Weights of a small GPT-style language model, trained from scratch on English Wikipedia: exclusive self-attention, capped logits.
Each number is 500 + 50 x the weight over its row's rms, rounded and kept within 0 to 999. Layers, rows and columns count from 0. Numbers have three digits each. The size before them is the row's rms in percent of the matrix's.

# layer 7 attention query, 96x96, rms 0.101, rows 0-40, columns 0-95
089:481524471456535510502464480542532585457520499476463526584536458534393479487507452571609579530446512473496462498510458487563499464450550366411415494493490554489432540453516547433489475405442504529541475532552512498514491430556433490518507523399561479514514347428563595508517454575496483526
071:450482544568386538405550495457546529454532624496473456483529486577527470460531555501473500487397493485563457545546526424497490453563441437525419587468469553438412560470523495536518557509508470460554504489449440502584469512531525533474521438488463510473500676602460465487461451527497514457
084:538478585569445550493544524502482474570485513589498491480491565478556527428486466566548514443401480542524523519597563452501590460523599567502417563490469521521569556479503542435400549507513431490537549461525538575457571522471635518473448517489517511533507418455472481516562525430486403425
105:534459464437474543550473512491499463576452538517444506577445501514476503461479442598629611552386426526552497496590524435558478482593596496491441470493510609472488555463476557427441553510483452490490542571455474516458529522524529498511546539455522464528480456469449514487605505491472368501
114:531428594553493521496624577443523488526373479519468505483477508546437512453486491453530447451464453498525633505517553548468522537531576588547416565554507538479563614555475507444505491396512441453495496464491520547499543535506537512483418522437476541472498458426413480531455560413478450466
111:503461505405446573570504528487512560524359505497443505511457500506487433505495436573598556516437463540515475487529548481611490489596612538529507534538523533511476562446493565426414486554466510472500580497553469528512516494555533512467503563437548491516452412507530565497562506434465345480
148:513471604537487529466568594439493522536403483527449569470462457487422514424440491481564457495486433560511592525482513519536515492557637577565430547601529507419524619483439528426520511464511476504499465487484484531491505571513514506472480529446436604455503439510482522476423543422425460484
116:519571427472424593553427488539567542517528593512567501566554538467518478471407501525493532602456525565489438578517517405584482472418465448429527470458559528506474463480498460523548476558464481426455513563460421496577452460535577412544532416546482487583474551506560560466542516533544485487
098:556456536522516405457575458372455531508440359500442502519487518549422509487530513449397424419512522432544527446394546587506455517540506527565500487552533491440495503595474468497492487476564497616566519434579548503418527531494455542465438547464480534467486463526489468473481530484441540553
085:464548540559507565565470529549524491492453646570510597483471459491482486428448487488586501577440427550519537606533505416598491405499563465525455506466572499519490570504470554454476517524463423494433516518446434583533515525494539475497500490575419506541509533498529489466402526441512491377
094:539479471508403553482556550510470524446520494450571484514419590428465488435485435486447522496534468523415500406610456514425535557532534518533478525519341548460489502427503551534478526472461370437443530479468518464575542566495552476548506566550488428535457562486482464575485472519446465568
107:533457527519478441565549588538518460552514461406534404532420512429450555571565444458389535510513575414417590508542536517431497578524437500443472528545467425420459468555543398511477464534546455473519420499439460510527596490528493483536542598532548464471499508453507581491504479482500507523
105:418534527489573507549532507563578491471488580453499508430532459431488487507485385500517459522433582514606592544493518494458515463574556540375482619536578543485516592462499485503432496500522528427505451470446476525546503463565589468478529528448588503494539475474460567595491475458482415465
091:558519453535408497590456458518496515561542577561470512573470559500448405490516554506447499571458504483490514554497423519505443511483566471521563479525390480501521420576505469455461524458454480426470528588471530653520529434492534460474521534574579424533450417485567568508596512541466468534
099:519463401540444398422507579517500519521509453496458503522520516556449520526519626421392416444615498482485522447491468470472479618437465481479569439442541530538381497484456473600565508533491486453500505537493457433517500468436480461475479462554531497522482538494472474527518473478505563644
088:425469491605579491487512509511484469488429384449485409440511390504494631531514533518509496454517556501573503498459580457493497523466405541506416540474541507490518455471503462481507549552616511561516444459506419551371488547573496580475514459425474502524549444483439505425520498435485512452
086:513487430469637570489459415526438545483558452436479494543477421559518539584536519536523458504536586524594455502465550466524497460543508512462513509387546535483472424386460583521459492479525628467527498517526531496490510503513448546464462431428483535529446460562469497428603420466474554551
094:489521416475451472499515480473535535550597522517409485592423569437505513497521493539362522501527514497532478503445450572480375459456475481526542436430425506520453448543575423548497530477495441453560508466456536622510555500546529476505551508605602421532473538580512480546534516487424497509
096:371470529553556569548519420546541434481430593542464529429460465528593568368535478540596469500403473496531517538612478474488530420523502576530525517484464543508553514480504605460450596475466473529494499529515506484527516527509541562504484466492500451521603566452409520519487524498518471425
113:532534493526488496494511434533538499375451568534579514467480512559536477389584490514495525524384447463558572577466589440526554511500482521597480516529537487465546590583613480427479515533412456521516495522542550555508489528489494504525481495549524498525491519483518478475421470383507433360
090:481422490557584506486463410500463550481532395548504515455542547529464563470442501535545477423518433515559435488477526484510449476527523462538458486552487573572570490456483502506603506415530545530562539466548553369407473549548406611542476430492451506489541489476446486402486526480535604498
096:505415536492464478443556463498456492501574413552513464488532518514458595533515505503469518455523423485481528466486589534453513538611426567560520508522402542447531605531476504579672429432534532486513530514447479473525519432524425489535496438451443525453506541528409544432506582491538562526
090:454513507543512527554499473556539445373404532437515430543505468575639524450514458504489538532463531497551520620520431464495560475441518528490492507512496455479551453579511482427390535535403538458524462544506521630508512523567524527519495511420516526563513450472516548532455523453424439400
087:494506451498467568570453516478547511493425515474515455512474495548551446462424483470576492567537487499448481580555386452506477509501594434462564465518444460584518446442463587442480538481409514413388435600459471554515494496464528523537523501563464434486468454401516479463519493503433408394
092:478512462474472566529500482569459525465528501429548505464473390501551458512517425548576522554486501542505582536526411457488584512464579514509393566535460477500540632480498594417546457446464491425454477556416480509550519519469526455541485497458363538567459429471456512489448547463430439466
089:559517532400435520552478470441491564512550453443543523537495520434491434549535423524527606562437489475427513490545485578488449549642506439507526494591432437538555546571516525476550492566429468534519459526524524512544559533560496469549540553600568444393441505506532533536530472585519530467
087:441516493579572523458445406480456542518459342438492447458534426580518486481522490486537490469430474563564490524448570537503549438494493539514445510519555451525543464491435494423546428503510611574530446463525519492398442480427433539465495446460512557452473377495480452418472533504524514444
089:399451542500599421452472515483511529480519445508520457434547482510525644494504552532552453384528455489586495489456535477464578537517487601484502531506499600521570524512509455472572434386555590481513511467506502361495428465473428571498480467440498511505580492502434493471475482481493565497
077:509441485491498421423524406433421505532497387467432461481505516525511497535577561506416468416532558470573441453430532543482566497540381585547585494466495485513515429508542438587480462456580559568536499433511520487423511473522491534449497505439611512498557479497472488528557504503486507613
100:498472497477565500494469563482425431540584486490484501542449489536526534502466520628471507496523489497532449469511480470424492509413470470484440487460500474548426381530553405437402492483428404551544572441565446382499553542503555564474495490464478552611436523529540501541592406520464512515
088:577441516454497461421517555430471461592495452480492437512540563483513505547592574467489523446483519561432446432571445515428460521498378472534571467578499466555505375507496509522460443555481414571493471411546481460444508562547506481515521532547583497461517519518505524536498395591569543546
093:462495483596552429513498444479503442433464428477477492452535603627468444525482471447475445475461446480537503540437572473502563508490408540523507481493526497573490402628479474509472555474473508480557461490531520490420495461530487561517503443504635483591486440372499517509584458442554541501
102:527496461520511445516436579572444463496537449473531459538517596504469487582534531565536458531472626499459584515577533510530505473487504483497503470594468414570441491508566573464521449436554543467542544503509560408520467531563602546512526481522617462494521460576514489605561502469435436591
086:560552506499484520438508541440514479531473493459597488527502513553481523464545490470553497512487447487414437447494504542467441556532476535353492562513413603425477448481632568564428532488485644451474525432483502490587428479547439501503490462481523484451516508538440479507599461463588455531
109:528530489379489665554509430495489582527469415459489514525547538517506559524494453378506511490493549476495477510502558420568409578471501484486556484398462605418497453472464453487522435500438451471466469519516506466519485488546485505571499586562449485474440531463468593476464410540546538540
090:409402381568548466443439482546416546493509485475512402472439518487493528561472539544434467493466543461444490536524463522505462400537413534574496415533460505541509477475572511483489503456562496443445445463508466491471488425510434610476532436479546516587498515568580430514382489560461466504
086:481491593406466573459556413408544561443492529495532464487579519546492583475582415451540507442421413497511530487512562486490561530516513443483559532508501573416542421404422474551523473483459493537474576521504441441579545546512497483523519533542481558492532494406453585526568460423537500548
110:574540418467437511535377470524504517537503483371522398495484562429423508547523526497434594467409555526415455525504491542444433449469391496493527455443440540551527459449510542564548425502517461414516470546512456452542466411494467516555597478520484473564541534527547512542509449524507467537
092:524533469467430528516500449536517563547435586451523449494513545467508531530493533510387527570377465627492460483500539470570490410458475507488545456449527582437503456408545516541508389523512466408432488540471457556570468488488607420541555428537423531573537505489568488523534534473514524499
136:591568469494455538519404475520507464583580512433591416514516622461455437531471531491432576566390532534443512519528558512499418480466408475525547430471507508487525413528473437557561477539538516428495492550474535496549500412489528481536587451515505450547512565521556488524559498603534449484
119:603503440604438626559503447516526480508634533512510436503442581423430476465447506422450535557451516482495491548496569528561406442481497533614487511473485474478481429585517440498462462515503426453500541491494562546514554489415525398482514457498486508526455538515468520538554575485541436467
# layer 7 attention key, 96x96, rms 0.0998, rows 0-39, columns 0-95
082:486465497489406529425547567491442521481567438391439433589488443535507495506473394578454476478559539480470537473467529502489453541579536506477550497517403494515572595535515473532529496486444494523546529448473555523487481422550561444494451689411511507535460486459535441398486495495485489514
075:588386570554502546532542541490562519502536488496518522506508534478457509458492508515466411484437494504411507462618504606525403474522599358556477562632530471503516550567470571491471478487556554506466514495513554516444527463415488447476472537570484458491469526527509489467449573560449414475
085:566549499484387538563518475476533466478455519543551537557546499488553445439470427542471460526462494472436478580510524510431507487516502404352454434532465497482530558431526489435485600471572406555507581496526389472556502532509512441553418467457588470475507480486430560503592457472438487487
103:550441592509445583485497566469538559544478456466457560547502495476488466496392374453479404506456491492465416494587538536473501511573562479408500469550498433526585549481439532556513562525508546540519509473557492476476535455430517513590482634517491452459486506458522429408548425513556442496
122:467504552548483580470529440424542617489481494542523511542583543446484483428454480476468462451389397468455502512537519486513516482543593474422522506541505581522658525431524529546491575430500428559531578485609465513437502493546578516588516553503511467472515512472441462484538437485507457455
082:485497554491505408519526560519457478537528441460445565535469450506503486567563538480551517416546501470557551532565438568470527479448494542504422518406561527478527526555431432446494379514492415475533505577428439485466561500446437524499454560539381554502493517527488536518513654432528577461
080:485462561482502569525544418377460537480464489432518478514535548479529581379452519462452456428501393494562519533537479527497524490474521472455472444569555524583572498452551460502515524492412440641505583505598408505436541455512467501544483478574481547465458505438428534486458548483553482451
161:523495445452457451519434583632507443516512536520460529471443434463501540616525530549528574546519607583491446511473486508510482515467482522532494430507537461438390498544461453546539424525579532431423438542362517491568534498474513455470507464512433479516547566598584480492477563494532497537
079:446494504515529605528535383381516511534471459492552461542585533504536640415459531421442474496439444536535480528527532436533501481480514467523467507487537606525578404450549488467455486451399425623476540481549451497461433479505484508494522412498518573571492484475419550492513483500502484496
118:526538488463447444522476562642405449487494535525470533435463462472501505615516591546560548535518586483528564523499444541498491517465493487545478488521473460454390511579406476531565471608598536421437461566420541541522540506479458502522487536516396519488502560532580447449492535455509484551
100:539469455459508438490518561512613553532546560529536602540480527561507432521444411569547480548507461476451426468514605507495553449498543553511482489454541412545447488420523517545449594516486469512449474463503573465545539508386525472420495473535506343499504433523538485562510515548394503505
107:496500487529527597515510549485631569542539533521504495513509517485504503513422456524493462512540492502535561512495475537584408546591478545466612508479445482582480557440402546581450583544462514552479411410463536432478495484484490442408514557539592532457537458554559435468555415533421503489
101:475589501458528496445479479582472501511491541500416439497497531550483442579548480515406442467565543491561487491489497596523502549593438534461542532441518412476464587532498506558560556653505526505578452453435507515492541483522507519530495626473515495419535456568610433536547449473541449515
087:520407452574507469478507536598448466497521452487525540469427460518509378565492493517433521521465576529498601430483400581537545456475474537517501466535377396483512478599506469466508514462552500502555390442470499541464460540458520440370514561532542438510505474547470513510502455523419453527
101:497453463492558467497535528430430483465472466481432570458435487569512505528523501555511512507567511513465531496489426452529519494431575614559569421452578506585486480477525595451489353406521503519526508520518535471523594486418396536424440437460471493507488465474452547585405530502534546544
091:518488500518554546520509422474515563552461495503584365516567482498483637494541515489491438420561472459521527490508518480507446570504519501476585539522576519570574555461434504540507518553516543509412443595466457436357463483475430572601478461474452592497543477474541479454477521437459511470
080:551505531477540423478564434475473500458501437460540493480476471549457531454634557444391512500506482474496534420474585519483544533506468444519448531525587499451461485565495463593544420493518550505524535476529481486435526578410430475530406498387513594505450519415561576570508537508541571571
092:558486505490551452445536495459457480567522481466488596456364468519529465552392416508507437513534533472517555422502428556504517459480476574571498502484425491576468465529633485523462543417534510490518498507454481509432452577428423511412518516450502526546527432605560469480423416498458529531
095:535504560468478479537541398515466542517438555489462478498527537588529496479584563423522454502412493403446430481587456528447566511500503532481453539482398453381497536533446496523569569567511552428461495613412487496542531566489528505617526537546440433505473479508526474524494549415485434506
110:505545512511409518561458499583484459529510533561446486458559513485511512516500535433568546467474442437536476528478477534464501512476444445532498586476398475361492505587466570506541556611528491510550482481534435490512443542505395575531572565546459427572543594448513397508550495417442457505
085:505450523489558515583598421442489493464477509460575533478556455462562579455478472493516498516375497503476398591535474443488500506496540502536450512534549604504534469381599480535474453379487500516439560523553477433483434516515569530546532405478480557559505525469450540424530541489558493420
095:479454545454522538518601508509551492507509471474537505500531513466526486517517403448534598510414465515388413487511482484548500507543501559463556473456511581612530438367493603588481490355427476501455553507545422520509527432565590453517462459507543501511576512532489424529541535497521490502
088:549540447532483477532469409590525486501452554540421472512545516495496491511571522459508535459530503355513531417517472537460466553477378437510541575509432433377530532621426489452573599604544514439542445501499522483484475549492444537512489574534493460537543521517557498448497467458442535529
085:539463475542545371503497535542614471449512527506454524476514428551504409544554477566543514521483509448516471471519497571444464479448513487493440463563441488496478463579422452460497524522612599384566386477475539526564546587480560535424538529514492446486457450482460498500509364495468534494
091:522502440442484377490516532604563529459512528492475510491518510485451450557556477532517620428514458522451483450512520596507469532526475445468518569530480412505492590589486545553515553597536477436528488491551554487512556503362486458496469615543506439481518555577570470513556438498431546565
097:505532527524481501513497501506604496495569545491554570546518494429523426471377444578518487576428436558491461570471541533478437456544435466504491489538439570553445465511516504520419488462446565487504445405497421534550424532606639437513549498562590485475536454532482558477551453526504526448
087:445557499525458546559488441475519471483477458478596424539623480402489547418516525452413527455452414529493501513573528474490446517489480472484495501523610595495575451445516427501457474497512540491510503540502413444473469507523431566600566422544453620559516577508423539462489523479525489431
088:429554529501487566543566472469442520451456494462498429463570528551551576458571466417480489432471539414462420529537516477471554541486516586493535525486562545538565529352603518538449516453460486519495604555509389423502540483492515561559500489485509479477544531470477509448549571477622519446
078:461504486459478626496570402366489545490481455414560459528563536530501557389482515423396519467446474506515488489517548451540514463460513535479502509480563597498613456417567451523503468473431445582486544532522450518439463463559494556581504376514546510563505498473472532504469545494537492505
104:536455431515479494497420427504360498535476539470556578483468522513524555497502522443517475503529539503452612445489542480520488494446506431558483527524458446451504545506508464501495494525484521541407570562529555370496505612372476495563461476525412425542405544458544602494507507542549589493
086:480472448573515558442425522384536546525519461517553542499524534537494502392453450566526508514452458552483440600481481443459427470463497518512506469530514618528505410429489471517459445461440473528483477507414458455514428537517567489533504420513429461462455473415490633424452558600530494453
090:472545462534491441524508418536398437509513477528528556475555478546484497569593557437535480463409490460497516539575435493571465547490428612609525536495489469397571454525514503455521491503511549527495417498509535469450415561514404602551503465555547497592448534500372524471484490486488516448
081:530544519553544533473471570457510498470478461431494580507437426544393533483563445473554515475528493483515661540421557405484553566450453556554442539460575519531454427476512481477542554455517634511476498503531535526500441562415584579531471455542489454469530567474534484489464570453466478455
089:468452590504531558462509524488510555510499543478468510554456570468495514530521507435567440518456498539450418515441562543516505474573464516495518544574508543508430491543449518500484492515544568421456585398491444444549518398544468461544608509486505475456573585499545509363491507622626559512
110:495567522507489522493435482512472491410479464442495573350570517509544464453495585394457505470469547532548494455577408501545429506468548555570473495463500510569636491533513529471349531528495526483466518496534528476471497519485453519540418478374546540534481459515456457453512447430427488472
095:450402506517530515466526555537496573512536504546646453490507546458505510450446562469429538543491541544501606550549547502480522508458541477520510570474520570486440453501533420561440542455558522475390531422501454466529447586547525505454615514540575529504636496446528539482506571592510497486
075:556484487439494574510478514507500467485402419442508557372606518433543517469462531423543574515437512565552552504547489554484485484524591494538511553531453518529467466473516442527402554545525457529411450488440468464541419512481460401626500525440498525518537468492425537454424500466490536399
112:407366490521554464452500543550525579500516508463542528493494513403440558514460527499431551512464507550476517501484481492367467554402532441454530524507508536429425462463531459552566511472596498463468497549421460452518458526572525517413626488530486565520644547523527533520533542507552498480
136:496413437508561525539462525554493529474554503527574518461517494426507551583534524576451550556500602599486501565458506475432453507404516430438542499520534559468445418430506416555519425490617510462455515535387541460521436538566481453550533462459455500496575555534547545465504480501606510496
089:452386496542544417494482520581531551469553548505554494536494484376444510582531552511478534548472546552470456492505488527393433548435496462414528473466512493410443489482546421553574496456586510388465499544429454453529502516515518544432602529491537439482589582507522568524557510526500446531
# layer 7 attention value, 96x96, rms 0.0905, rows 0-31, columns 0-95
090:486453572430528572511532477495549633536446479372539460426551469464459483518512483410464528462559560464462412589506465574517592635538505476418558484495495588479524509476501461555591490477513524458492480508546458567463487367526493522484460553435488475446545527505537518536497499501466463562
104:520532527382417504549469468478479611520515452604529434484556581537462565467435545401511513503633413508483416438581494482457503448499467443539505538517442386474492472431476575519547484561469448505453533501526523503514521558411432526523486513453404492536423487489480461469552465500501542468
096:400478522382523471478520508472564544509543519486524512481576489467455544505621492493508515444522511513455480512598450540438439468558539512455565552551386453507536610429484617512584503479531421494443462584504530528527530516504500531533513575488458463455482494414509612547558421560475486555
100:526620471460507511401523532505565474483555569514489614625541461566548535556455556472498466526500485464535489487483542402516484453414480565507536555457413463449480506565460429436461503480435494470428410544494483447530520560486527455488500464577584501514415448439466603560540473530508557467
100:496512489469521429466541598494543477542468557461471545520469527530470513530409542479432520491463603480522536565559501529558529428376560549488467491518401383519461554523416499450502614551541451471489433558452457470531457470506485462414468489523588454530492375518515521555503470470427427550
089:630543437552478525453501490474517542575543423492492627612477501560504490524533529450476463507408522500463527401519507431556379442405436482481560451438490578474456459560478541460540432503446461544467464475473414438444442443533487514551531478575538478547486518486529517573562468514523531482
102:460520495513594542604461490540421480471519480570551491475496507455535550528468452524553494503593493505490496491520591445485514610563516395622403519494522514524433427510507393472490498526511527482562529468507591477507463510596476526534523457468456531447576603545467447382455522536556510428
100:490482421590461481513520460538486552492544417472566488487472544502413444458463527581487536508512493474483534426455526526424544432473414400518480404538418628476523436573499383534527543479529478454478567529471483518455398517414495527517493532589544480525559591431577447483482534538488492507
106:479506535542459446486544515486473465583494547499440504474512541493386490509458493507447532500554422456509511470527567586501582458462565480443415556576424467464490516429481356553517544495586462515490448532435487526490630521414460479544480573540458484467549452536506572403435512453538411537
100:421427416578549445496530428502572461510508536422628540439460491483450517496541391624528406467420531596571465485456472489510482444520442404541486482565486589574535547451529509512475473538529488509524528551517498521441481494516497429458570507524551522538510545510542516523571444585469559493
114:411543447479550579495520537536558566391574536456582465442571461487553484471576438505491356494412438594507448547508491426525498521520526530516525557536535540490486519437517560470468469501474579500484462541552498599504520440438544501468450443483541507539477576417482561581541414500464459546
095:545480540474476569587551456477531551534463496441519493456561543487418464541384527386386531440471569444570422573479427635531526557472543456497512461496464492514527516505438445568579444479524425484549464492551476402453486430612480500501489539465490495469559518517521569473528476495530530477
103:543480543576420495526467585564516471517492572558386560464512457528523477508427461560525479546456480531509546581512510502565528443453566504383430566484595558480505504475474508449377507491504533531461515532522462625500532434563596499500525512586448493489473493462488445417432494417453453451
111:462429459517491502406565493519452463448501483504558517375419468491492512453608474544479474489497458565492528526438491520476455493610474626492466583618435491514521491484517464455547553461551556485542541553470508557513543508449508442497392553464541540506396539544465439510553422435439444553
093:542488471462465472492484489502517514529550424447549441641510487511524484475442515528529535531536483525515499433338516492372460389474393486487550471546406525516549528505493469564559480506515511515485528556530506464509460671462486508511524512534545498540473523514523550538643435572486524520
092:529363603538425505464511556429504505541435484451450451416504520497390483522497519423452544488529501483472517516503488590511503574453569477451481485599516512442493528537469414574549555481561460494447502462550453465463548454483506498484475575526450494422560400605539510433447451437541434556
125:553522505485417544435519538484574532579460470491505448510534573458417511514446504489460560530500480486452516496481469561517409459470506438427505464492422468473568561473489551568506451491517411514488441557491482440481616621469513432564585510563497466494465419454525631506550474534581613473
112:584503517510597443528562451486485439470503485527653513441509404443518488530542403547480423510572501469517482572427591519475555528565475451496459513596449544489531524428475472538487532497535567524568490495514534475505471486551463457519454476423473567474492611505451487472586505429478609419
095:505542428543477489499506537496502502549521426407449483610515496502478466456493570415404511526460459513513492344550478469417420458413472516492551407487451577416522476627518422507509465447517530503452480484507506502456547528402539460537522481594519519541528495436539499550507425566463454558
109:514489528621399500414578574504523490572480563492408578512477551514468437455391583394430507526458501459442539547594468499533485497375531561456472462484520508490485428604438488481490564509512488450444433553463471536469501455469506495429474504590517488513491439459534484484485510439432484533
096:431564507487486491433520521526615585553481522472431556595641455528603486443443596410467473490493520448538473454555553442451534462404494448560506503453440488474472441569531456497496538463475500519431470510453475532464461417441564501461505441561516477537443463484552529574498483580470455451
113:538515557576495464570559511521546462503513501593503615538478421494498460458460436581508565484467506428492543580507549523532530493453529441545441512536499492504548480538469509447431504478514406472493574535499547481523431593617523541524419455549488502482596568500479515416485600415523462372
099:503481469663505498436576482428499524509525508460516521454562558496486493484501492480453425494456401533542577469498559503503452422398485375514498512586487528512530533552473451489422489555547521548495520475512499449463593540399515429506491517679514536500494493552470505509478422503558573468
086:500494493452434445612483531518515505513585515457496557473502516451446535563426403529497550457471539464481476530556550527476464477487538463475489604589468359540470484525381547496482546460545573474509395576500548512551573384499466516539553575500457512423618486495470517482483497507458434499
088:522477554300454470542453515480493536439526441481454417520553531504579565511488617469450482524513536564486508503473444445473527536435490524492568514486582433495491406604563502513564515520452517489419510430560508530460497454453554467445449485521492551464471433550489430555528416505408482510
122:578610403495432576485469513509544483509500570504503553540520526482479524559441483486499526556496561521498506523469500477622448463429454451424558418443526564522441473483497415567472427492517453469487415571471496404528526524562523502566513425547509439519487464495495533456483509499592673472
107:498501445452481463501530516496565542503507471450523475566514363485503480516541467448423520436547572487576496494503505489557453587424481419453516464464511474506493535490485381505497451486520636530538381491546498425514506446621503506488574516542491527405572475601476592467472461577521525440
107:527605451502472526514437524521460417479547531593508542646504362527584441489495497527554518553487523528437493507480524358497454407537456535485471455473542474490465519487503529476437543555484535493484442553488522549528490586451540592535450438531493549555407534495522497422536583463484490423
088:537423465468551512547468453504424513475468492415548352422433613451482557526517464529506519457529525584540472549406501523563591466609495482533520480516503485577425531433509487541560562494518458517577523441536494427524500506453459528487503505407581465513504511641472445501508450488528514556
119:424498533580522484470473442493444449486484492539457407441491568505498552431466574539451464546628499525518502537582478442437547536543540597473353508435575430513506498540527599451501503562517558523513516520474493565495500586494459450475582460458431491552452439531484419495434505572492435482
112:577484523486507548446513593479402488541490498458476468484432541471357565569477516429494505478548492474365477448585489479426416564549574511581492479472528467519395437471445597527591460515489493450513491508487478435500497476483468563502489558464421498462470473532485453589500462455462476598
092:460499531453509530554565506474604588553464421531499471499608504481528543460545499465497578528497399487513469398570559514475373534499480342516528525527482466475530531464537469538454390484508489526486503529451561549466560529456581429540588469578467443451534472480467527469462496556483516419
# layer 7 attention output (transposed), 96x96, rms 0.0877, rows 0-31, columns 0-95
092:476454516453455475495497481370454526471488489387432431521494538451439496573534567517440561503475442481506429447545546539431441530467541515527480472491482478442453414531457447518516498565507467481505438530431435450509490506521498489559553574578490510354494498514620496522605490637508521447
101:567542448501440506415570485547558532599437469521425480535553580493524549514496485515534536557486494482402480494519558485547481518542502536552514519496483449439459474520503529556576537437464423454477499451521498425577487447403539521465528455509472515445641602587465498535417522583531468627
089:486509456383438478484584517479534535547446476469439487568472611478418472577573524539482567564491459496424533412504456522466441475425524529463578460498398448537504499564536542520493519496465477484485476523472494497467542463481543438592545618555545417403489503482529476560493425580570447550
089:485467435458511602548521580534535553551545530517573533443471392490472512428474448565549558457474504498524599553538443488500463478504562524466548539513473549569579575553428589505477507417420518452456473464493446479493555451461488508462528452464504502637419528520396512552508529514422436560
099:526448460508478494486469512570510496574540507522498519460478514460512465449430504586398521515550593476556492518509446495457499500451574495461470526472405543512554456565468577499450615473515518448409492545579442501480571455460549493517526449473521424563360354450477542518573542477444435447
094:504491532546520570519489495482510503561542520509507507484447415476464430479468449601634529459484484594536480565533460488509470442512521445564434598551505575560552543445491568453525470422568482442467469419461449419531462534558561516420501434458453534575582478481397503515454518546466403470
115:553485485564524461540469527587430422399545515515477476480468515573563483501560467464452461528498492449493516518462501542490601546556486514526547453523580413484444458496517380587532503563433511593535525407577546567432511560421467567517473519517542569519595535480564451536506539421512529580
105:553433550581590490476492488493485457498577469470508484457531488460503450435444517472592445439475552538518506522560466441433611462615523461496400509564476581507530439447565473474515544513536518518508461540511573446544467611508515555567480470540419439519564493548479527511426547427587532400
100:524475469474444455488530516495539507541525539479448611458536608471490480478529534449473491499550566457542476439542503545527533469503550547496527389409457558456543476525470516565493553450548595584570512543509498436439668515472478474581490474520459409398463465496490454412560473538582550482
120:490543579564636503494523504461492433478454500524511465440519562498460521455518463468520558468478431528462499481513457443507437487449428480518482483596515514538485505409547483454469539555447445571469494553544527534499486542548517442629445573596570463491524576454483485526432420365611500434
120:430560488456509509479507531454466486484446522506526423484501624524465550487624548489504507529379335545458516484523437423464511513506430483488513556518582406521486469522522535458503492487421477511555485571489463549529501453470471457572528634568526468521441565436530463539516426552564519543
094:500467549493450507500468529469466533495478553417435456483477575469467457571480494569458560570466511470473441522564573592499466484470598508566506448522453469407450459472424423525519481539551414474440478522461481470514536483491530458621563543550487497352562480536589505441602524548521458424
088:480572426490486412462494358535543482551527581500516532474523489501527451515604508480446427497536512437605509523471467541474521506515480473429480526383500491528550542486462497544463541489559600518573548548566462458452615420546469485422408541471547525534517440434525482478593515420542476472
087:435548455478548533474517527470546455457451437515627494455463568480502560434585485439430480479457451540450482414536511359491508493514361491424487509432558480541455551514556521469462551486529562529541509600553535519520495488502469498517544528495580453565371487457457436518542450513498564442
098:537497610473607539444499559490516544556522440516564467509568465447475480520367494456572481452457575530455567514541398455467507467563515511496463475566449534498518521518528564521539517497552464490402475512544517509588438528513583521590505478479498520592595580582438526540397443517537525486
085:463434488518447453487521496425499546570518511426478577547523554421476496525478550521417517524498497515544464439497601557531511481474544525504445446449488596422536510530463430543480511494605550510547525526459455418473552543522524449557513473536463496335455427545497564406581476619520510434
097:513521572441452515436519478505566550578451541517446553456489585424409476477474478504549587526522495516444499471572510601518449409549611531555531398531428526494534611453452493560548483441505464481527525470508496486512575480557521443605508575448490468462532537517457514427453501561570413498
121:518545496522530501612480528521469430435485492495569414417470522490450522558537428418426550514500475446504509418496563493478500515498425529487530431521578466503432486545465426553420576575504463569535543523542548524544503537512416534596465602537565454548563574510560407534553425462473559501
115:435465531486497562449466546474538535547545508475566543567550463440508463400465481504570491473479456583480505557562448476470540400552599481536383509517526567549624494486470545470586456427540539485485434532451477426509490554499562552532502438495353488521478475504420520462432477565540464478
127:500472451531434528462482459506505527619563522461494584518511487462492472430468492582481470474498535533570490549545536504468528425489571510465426541438433617508592487484486517471485521427542596440501501534483462395508509484492528513432486434469415486537393401482424566412595524498475468402
098:509435438491505541458499543468541573578521512437499533537506450498470514423491511579561510451512498517533532520548462469473483474468617597542441550511523588511593439544440519467572487469452499446421377469467423424498489471400590518430506436596399492464467489507470453567504519535470418482
111:501466416559516488597519424621483483517495551496477454420440489515487482611518419514488469544543572405527541502504502538446600511447523501437504440488495477507496491511551422517418497505579537553546494489492554549490552535444446581475437547536554496521614513517482512434574468372538488403
106:497474497563511514504563528456549506591459564557558593483533543443431547461519486478547491499469437576507499494515584458591515441499526580552457507547574591551525584471468457489505485432509527557502539503473545423509572599504510426571470494575447447400524529507403513419472395522580478473
095:537481481504464470531508497533472480499541547473460440568548542511457419601589534535399521579539539418501502471514447545462531503530544484452515453474408386502486493549444513569522578497530537549527556530565501502458646475458472508612445603520557447410466434457570482520547452468526467531
095:426454487454496518462488472470561610544515531474571442624542470446585564490439497540453508524402412534511474510464505467500481582517544559517479582471555508475528485550454502478557514480498427435451496503536422486506418511464552453471483420495478554436487453644561527531474471593396507564
073:579498594499475519506484512552530510467547515584436562429470550486505388479513436496572511462502519500478445584548467587539533436594572453535549485569447448508554555433427534516519520489433430488542520434562558543450583478555481459552479574397577504587556541541485472431499565485487459514
090:513398582465445515576443604406450540452476489452524487541448475441444425536494512531450543527550503442511476463483478507493425523502572534483497433604574486540498484541362411576520440486525530552478433513459463545446522485553439454544492487606505512388492522490501483467529427575467436508
077:527534508485508506516486520627485484513574460542532489451521431569558436540496466479516444482495574479486573466441418521471543437534414430426475532443503492552539513532515553521499470416520523484570500458542525496516442429515455552438473490421516559728503488510477452569441520444484538574
102:569465633550546485475535538485470431392472439579483489448520587514562569498464557440448442501432513498488425482490525484569503593526428497537513496539493413435392489487517510498491550579504381533456580527572528592505497539498503467609554529482587503481508447507547506509475537481500574488
119:542572430507418496380479429542569500531444532518550525558532510521588551406479559419444498502616504508507524582461575491482412460445449504569514518440534535532514478448484504460509456480446548518511566500510511525520439518473491467410462383482402574598478488473471494502486569420459545552
111:564518451466428470510475497497397506527564402521445593574445484503532455503580461626410517544521475570545488480545518542514508471552514457543518528462419467411463496495539557513509563509565572495531545401503453416517516551497554519490512479394475551487427450496486546455544563620480461573
096:457498481490487464484529507465549551539380513471458485526479586486406527474543476507537526527515450493451482474530513548523462513506580618543491432542566479516517566506470426498602456476488477548519425399520477476472561520467506511522502545614473499357588601495502466485395440582584431518